Weights of a small GPT-style language model, trained from scratch on English Wikipedia.
Size: width 160, 2 heads of 64, MLP 640 tanh GELU.
Architecture: biases, untied embeddings.
Training: a variant of SOAP for these matrices, 240M tokens.
Each number is 500 + 25 x the weight over the matrix's rms, rounded and kept within 0 to 999. Layers, rows and columns count from 0. Numbers have three digits each.

# down: layer 14 MLP down (transposed), 640x160, rms 0.267, rows 288-325, columns 80-159
# up: layer 14 MLP up, 640x160, rms 0.243, rows 289-326, columns 80-159
down288:542523475532471534484520499508484506533495437507467484479486549482507520501517503497475530477441452523483540473480537492536471532478486508497464481480521471472499534532465505498520485477474414529528506529496544521537486507521421505549490479
up289:503487551474485534520489500492480542512474547471546507510522543547501441481515554495493507514506495469498476506506474480482470541532474511465535490561510497472494448475474520512493493534504524502487493496502506499444533501536523451474505476
down289:490470513482490477500497480504505476472498494503448524491527456553525468490477536479495523506516452489470514490531512518518487509536512481504535498464521505498477515577471494487519500520490482478485514528483479509465467536480476500472584481
up290:503541545493495508572482481518516514526498499508450505478477556474537519478502570487497480500505520534462529500430529510524453496503466518492478521488487510496513506495472475539528493500507551471493525478517536515446426549486486503507484521
down290:494480460504538492511547503518533544504538495535487496508522468502514488496484545482498498503486548496495517457511453474504512457498496470526502497488457536480519493480537446503493493510491474462527555520497486502497472452453468529488520496
up291:484512488518474479470493509525510517538461501526501489519484483473494534483489500512535505539482495509490485526475532488510502519511527498517468530489505515455518498500465488484496479502465515519464506504470474533548491496480478469535479528
down291:521508514457501452516493463466527495506477499434483494497459526484527499515483459466492535461492474528509552469486524514531473506495498498492488545474510482475481511517522569465473501487489485516502491485481486508488531467489496503536495488
up292:485472500482503465477516451500481532513455489534512499487504491500484472507472494498455548492470514482480494485484478493529549437523527493512458504446509524498479485475479498499490483512459398498535472501499499476479472513534515511515441462
down292:487527470490507502502501542452497537559512513517465459513508525524509518492486490478488460495495579514522436509500542519476498526510480492527502511497502494507519517527508457454440555493501497486489537502516509493505492504519512486479517532
up293:487507481489464493496472513453450501508514511492518524475471503514505499480509534465522491505508470470512483453543474487492480500507509487466525536485478529513513531500460457508476494505497511502511516509503470516489556490478538493461502509
down293:501535511487559514506537514492476452489538523509505470499489481535505478500500478466494512517539463469507545452520555517530516534423519513504463481509469512468501513504509490478488490501469534484509497491522483524565476526472560475498509476
up294:518491479482430513527497474513516489503495531518488515498487463512578490514474492491492572492510486469497470455513484512457503517486507495482509534476492464519498504517488512498519519469479528451473460492483490527513505452496488479493504505
down294:502496487509506448487483480524475503548499543471518495549501519490511525514524505523516480531495487484498527461528517525478545517523442523521491523490492500514487507474479467493522489514498525516482526548528506489467467501528508519456523467
up295:474506461524446500487518508495510500518445468513432486512496526529488467487533498483526508509475477531495508513443510492510526476479492483534524495494473484491484515500501514530468516529493503501469506490527565518494525500491475491526525533
down295:481497485505506491537543522488508500482508494510485500526493494480491491563522467542479541531502498496510478535496477490468457495525485495542512448481499519500502469503483551497524465455541481478436492425494496499476501507467516464415457474
up296:488491514482528512528504505492463494475515549522523536487473533497503512525503488477505498512445507490483510514465507454490515496525471493532483458508492523497527490512501496510505466512462533465534509500481515485517502512510477503465509464
down296:525510521492500514455454483481491465511486460543504518490476534527461504530513505502531487495488518521505427491500477515488462488513530496568488497501463496483528531511503446545491509510498508536481497483493469530477536476498545520510512523
up297:527506507459543518443472496510455486466501492499532505504458484498477535477530457481477497512515472517493506474501445531520504514530524514489526517498503485455517503477475523507484475473493516484494522530508486530493531529541512477456518524
down297:543500497507456476516489516523538497488543496509503529469480519489483503452527537535504525477519467485461514499571503501498486491510541483490470525486473515496479501486460471469533504488526510505525501513478493486519463481482504498470468522
up298:498501469513498506504517493459512503507505512535472447505492485499511474475499530469466500476476513507521502491504513545508508562495471502527502453508514496520482472529514477514545557534458524474470555487489479505516462524482518480497514489
down298:510480476539487473514477476484483509524459508497484487544500539438479501490463459505477522499487496531527460520505494477483516494495566496508511511484514456518529501492533499520462492499470498518481497526507491486491502495522509525513503474
up299:509500552483487480555479483518530499491490496527495506525466492477479485524495533467499507468465477471523503479536446485540522506498503507508507513468522540499542502500497526496468501495484499491526484498495509469443513529451520487503484495
down299:458519525504522524535530520508456512490498504483499511465476445506500481503431547519463479489535499491455498505501434530505494520494525498488494533507514471489489478488461472490505465496481459513505511513493550482519533501508523493490474475
up300:510486511530494494513506529522529468484491453484445492514524506517508500490489580481473475503512515499526463508489515504550488496534474539460504519486495471484504483494505543489530489481463527462495514510580491506498516461467467509541525541
down300:487497530552527452519497490451489494510486502487477460493500483514496471469490514513530486511506462498486479507556503463462462526529458508501453508468500524460515490508485476522537478525529472513522506526527480470462508490561513429519480464
up301:492508480522512479508493480438499492533509504495486508507498513460476523494512461512491492477487487486521495501462545536508496574525495543472527556487490517494495491477522487484479466476485502507460546502568522521543524500484539470471508498
down301:488462485445457496528551478509512517483516487441466473517507524490518484468528468478503471543471495506520488498512410509522475466489518485509511474473495497487512484499556506517533507495463500493494510473460522506473473435519469503495509487
up302:519518492505498480456506528481468477469455510536529512535493509487549494455492481538486496500504479482445511460453467511474508519472499514517523513520513499541518452504486505498537511409507459466496501529529529523513472489498545511485520489
down302:473520481539505468534484520474521447521494481507502538556478502492511463481501439472482478507542517476474484501538503458494463486519465500487502503518503456509486486495501512471501488492529525489517509493465472484546478526481492444486487475
up303:518498540462521527483514525524493517538495503477466517474485542496479481498544437513479486569489487501509541506491505514515511467482458465482447523509488463515475471542499472516520513484501501500453507523508512480492514455503530488504520532
down303:566453534494470514482526533495489506517503485504537463478496508465485506516461473533491517479503514509561533496519509484526502535480513533489522513479500475502496573435497473472472484555506504515484464536511489518469546474535533489517493556
up304:509546528509505509467479491512475506516503502488435494466472518502535504536490480501461474494521506525501522483509512535521497512471497459474493507486517478487535505529466537467527484537492497493457493484498519509484486499490515481505536538
down304:501511518491525482529525477476468486492482497520533471493508469499489482495513529490504483500511537509497516496489502497491443461489506508525489488502498496527507547556510495485541505461534533532508514506534509498473500480484535529456493443
up305:491503496501486448520507454493486505543492504489526494494482483525535494480511463499512496523498552484515540500458505493524506503498513504473505512499507497533483537532526465517482494530518511472530462530464540518469523501469514441495475511
down305:507492476500512475500519513526493478491474537492523478547496469497517509501495534533494522480467503500490472546479474510523524476507485484513449502529478516503498483491518506490469503526482510472490484463507531482527539523478551528509481507
up306:509527506470509520515504478506469485517461529462503472480542515526467546516524509523504517510493501506516492520485535482523520511521469509457488495523533480469517460461501522544501472483498494449470501478539448532483475540499442503535489501
down306:481471497531529524516523481508480565501515515480492488530532535487514485534488458505506520523505462490490499530504527480543435476478454467472505535490520503471484487474482482497508537494492488485460540506516498551508501504516548522498507495
up307:540527485491526533469449534492517499491437507468501523509526418517534528475508485497529520498472499492502505486532474502484468530500472524502510509499494489540510479505488524476453462482491527485540493530531572488487486537539462461517519528
down307:502474487503525481501504473524519473508506466503478516450502514466513486539504479524469575509529544507480534508474530484485496536501480520514505519477501486505483546505472480496471511492490474515510454500501474497501503532515515467505520520
up308:499475502493505512482493479483503476481479507466466509499525500473460512478521491448515536521484501498511496539472535524551513519465541513469473536514506471541480529532493463515514517463492481521535523497484496511532479463518480545547536519
down308:480545500503506505476507514480509455520525534504488493513513491496528536471516509505515488482502511509498482483493497499548507440516526496512510510499531491516505479483507475515425546490485555489503456516481493479492544474491504510507495530
up309:509462496474493499498458544476492469524483494528545503450472478499503525525488516480485496511495465541458448448487509461510482504496513528505467455510477520482484469493498502517506476542471491496521516519480454557471486463466558519493507551
down309:511477539517487518534505513518473523457485464518478526478485529480514501503492504478509508532457506519526523493518512451505473531523482522541513466491521525452525509480522530505518473521506521531534513484498527458537478507447530497507525531
up310:506476493459508539522474490509498510488504457520460543417530493486498470508509505476475468523501524523513511496528510540522488516494533508438479531488536549501526562499532492534534463503485494460508505468551504506491552465528474501504448493
down310:515443473501509493470477496548516515496465509567469501499507487522496494519547496473577505491533489460502544533495507513526478482446510503469481535456496520477496508527496540482530434490474495487491503523490512552505511480485505497515489521
up311:473467535518550483505472477483482479503499521510481501496494505484489469489497502446474508475494471524521499532491498540520495498455497519478504521536499501491487526440486527500514510511535500519540488505502525451546456494519547521450477477
down311:508477479516455505491473492478501507489504486507487505525489531504530532490484508518535528536512472466488532470490541528508492520496485493535508458505494520490506489506517427484495482475489538524510493490517473491520517511490494497495511465
up312:502529478468482439487530514471503538461511498493520509505493496508466518493539429485498474509553483499500523474494515497472523486489502474529502506498505571532483482553476470519492512456524433478446508538548470551485468535534513495543501504
down312:502479541525494512526499502524485508511525526460535517510519497508450528517494479543512508489503505506512485505517461497466434510504521498488503517489501500540529525501497511501505505513514548475481526506511523495513519520441475470492445506
up313:507490469487484500496475495429502492488491502521534508465482454466527512506506496517498509488498480456491503503486515498485498515543466476499496500535518469493484511514506513457499486493453481479490515512527500465486503536431548510501506465
down313:495536506499495463502504518498477446528509489445509497542501489505509531479488519510525483509535500512482510503525503475479470509508544520521519463444458501516514499474492485473517484512524513478485489473523526505535495485501506492548467454
up314:491501492506505525527483498460477524449493484493504478491504483476499457480506519492503531451485528474501492486513478530492495488540484512502499480485448462485450487550474491529444502545518475519485503461510491482507491483512488465501520527
down314:488513491518504498534458503490476498551497514557459499524494515509541501479511463514479489527505538436501513500515509562527469524534468529498495521484478458533513534563504510499490512497471492505481524484496522488453474499525516478547484519
up315:451542528470500529507516480512472498494513476483494537509508482527500546501534487484487462525508493502483537507479500485503508500499486528489498522465520510475477499480504518496528454447479513497532508488492503524513437466431476507508506518
down315:477537505465505538499511501510492502508484543490467501507519507526498470498523504473473468505479506456552483525473496513450467499500502506489481531547487529512529479467515492490465506512484514514506514466507473494510500522492545485491525511
up316:505533514518456504505503529478438484509517499538491485478481504535529489510469468490493503486528518544514449496483537493521502553522470458497523494453505512431509527515515470523507518507498490462497505465463474513527522517525444463462505501
down316:445504494509470492467537552499463519485487457508514531506516513487520473502529451503510522494511485507537518513519541499419523474527508502525506508499511464520476572566469510476508556445503481531496473483523506498521524504461499487508485501
up317:473561482498508550509511510473514460470510479467465499508541529548468483493491499513485531526537478508519475564443496494526516474526525471516487520501522526469497524518530517525525468515527519473514515497514528559509480465542487473476548477
down317:509526471572476482478488513519469500476476478534490500545458508479542507544514488515510501395531519494503457475525489470453498513525469475520476479494473481570532510543412509499492537482503488538548501513475500526452474504477496498506503478
up318:462523482493517540490493527515474502503498474562481540548510547548458525471495502483461505537514486492489493522471488439527526507448503475450500516486482488488493515492503513501479504524483545497480488484469503494507492526497497502492489492
down318:494480481465506482547490506468499484506523470524552498517491520520513495485454513519529507475495474486506520477439484484516498457509481503500498442518474494521487545496489511538468486477488498514533492509503526496505477506478494520535479538
up319:525541530504461458536437510479488446498508519465496527496493525495498500471473495502527527497512526526535457516506544556480521514510466474455472500510494484539480546531444514473481555511508490537556495509520476479511492498512479478439531490
down319:501465500521510519523512491442491508496513534552485560483486483472501515514483531532493519517495473483500502517506496506454473475496469457515474462515517482522485469462516485478513490504526517494494516506462518502503518478485510536477502512
up320:463487505500486493494486535544466484525538474491506459499464473505509525486538506523531507505505520509485509479506506490508529527460446482471510527449503480476463518464480501505518498492516484518499507499520433518527532500480508487513470547
down320:506481521490497476509483524535520493460494470525516533519546468442478513488519471495527489532505469506507527476493574453436498510482559514476528480502494519539503495490516494514507473511463509499529490510483483466508498502486486497483516462
up321:473483501485505504500481515440465443488506539478463498468457533519510495487479511495467507513516488512475525521483520478536493477512501452533513488488441469479503487499486503546509488485461441521497499477507486511521499520499465525472512536
down321:524493530499512512528502503471562519506503493500521506545493517489443515481535497532550510508463479496512488488507476505470487490501482510517461468498482480510528470498514519526521498479477453484462463532533494505508490469501478492500493483
up322:497551486486498497500510469526487540484496518489528538503551499491523511510467486480477500456534536482500476496490495509513495543527536478522519520525480490487509482491456470472477515522484512491531476485468502521472465520521507527490498498
down322:474480508486516510501547473518539484496541509522492489509509519465475521456527498502546474493515501512506501466515476519547522498489493493531480453486497506502511480490548496518510486478460525502482497454524536482512525499461525495471497483
up323:499515494451482462501483497515490520498486473482553537501521498505483502474526490534502526481522487455513516481484471527449505502496461473510514452481481484488502470494466479516510498447514506477475538509515513535505510495490515495481464443
down323:532503495497481515509487487525496470519518498481522499454522482540484489500458533494488467498470524459496494497525492476489490508498497508500514477469457511471506512515489479472482461518465497504545509503496477494515505516485531487493474495
up324:451497508460498534506487494459528485450470461515532496484514519482449506459487482505511491482512488528490520510499522457536504459499504495494494507529454507527491487486459527514573482520497491501475543443522522482474490506519520489483470491
down324:525478516540520487532490502484481485520482476510517477494511515509500474535486513503515513536499524479517507490463516488455467496465467507512528512477483510495507477511509517442484451482517485508510505514492481466495454511500521437514524481
up325:542480466476480531510450471507496474478473528490508521483510483505494475530503541492472528497504459499507495504504502447460505534508496529533532468540513513508558470534534493503546514488514491506552535491494512504488488451485512551535526469
down325:535518521513503499499493485513546532501477516468506528522456467507490461473503490522532520477484504505531507467525476494498496473491486516481525554484457498476531476534542498524491457436472519497521560479511487483531484476474510514490507483
up326:494489494538529543532440510485494444519508503435511492493498478456480493485492492535507526514475517532526462461483522521500516497514461536471486437509499477469539463524541460531472484531483504476523529560519470501479476461501509477521507464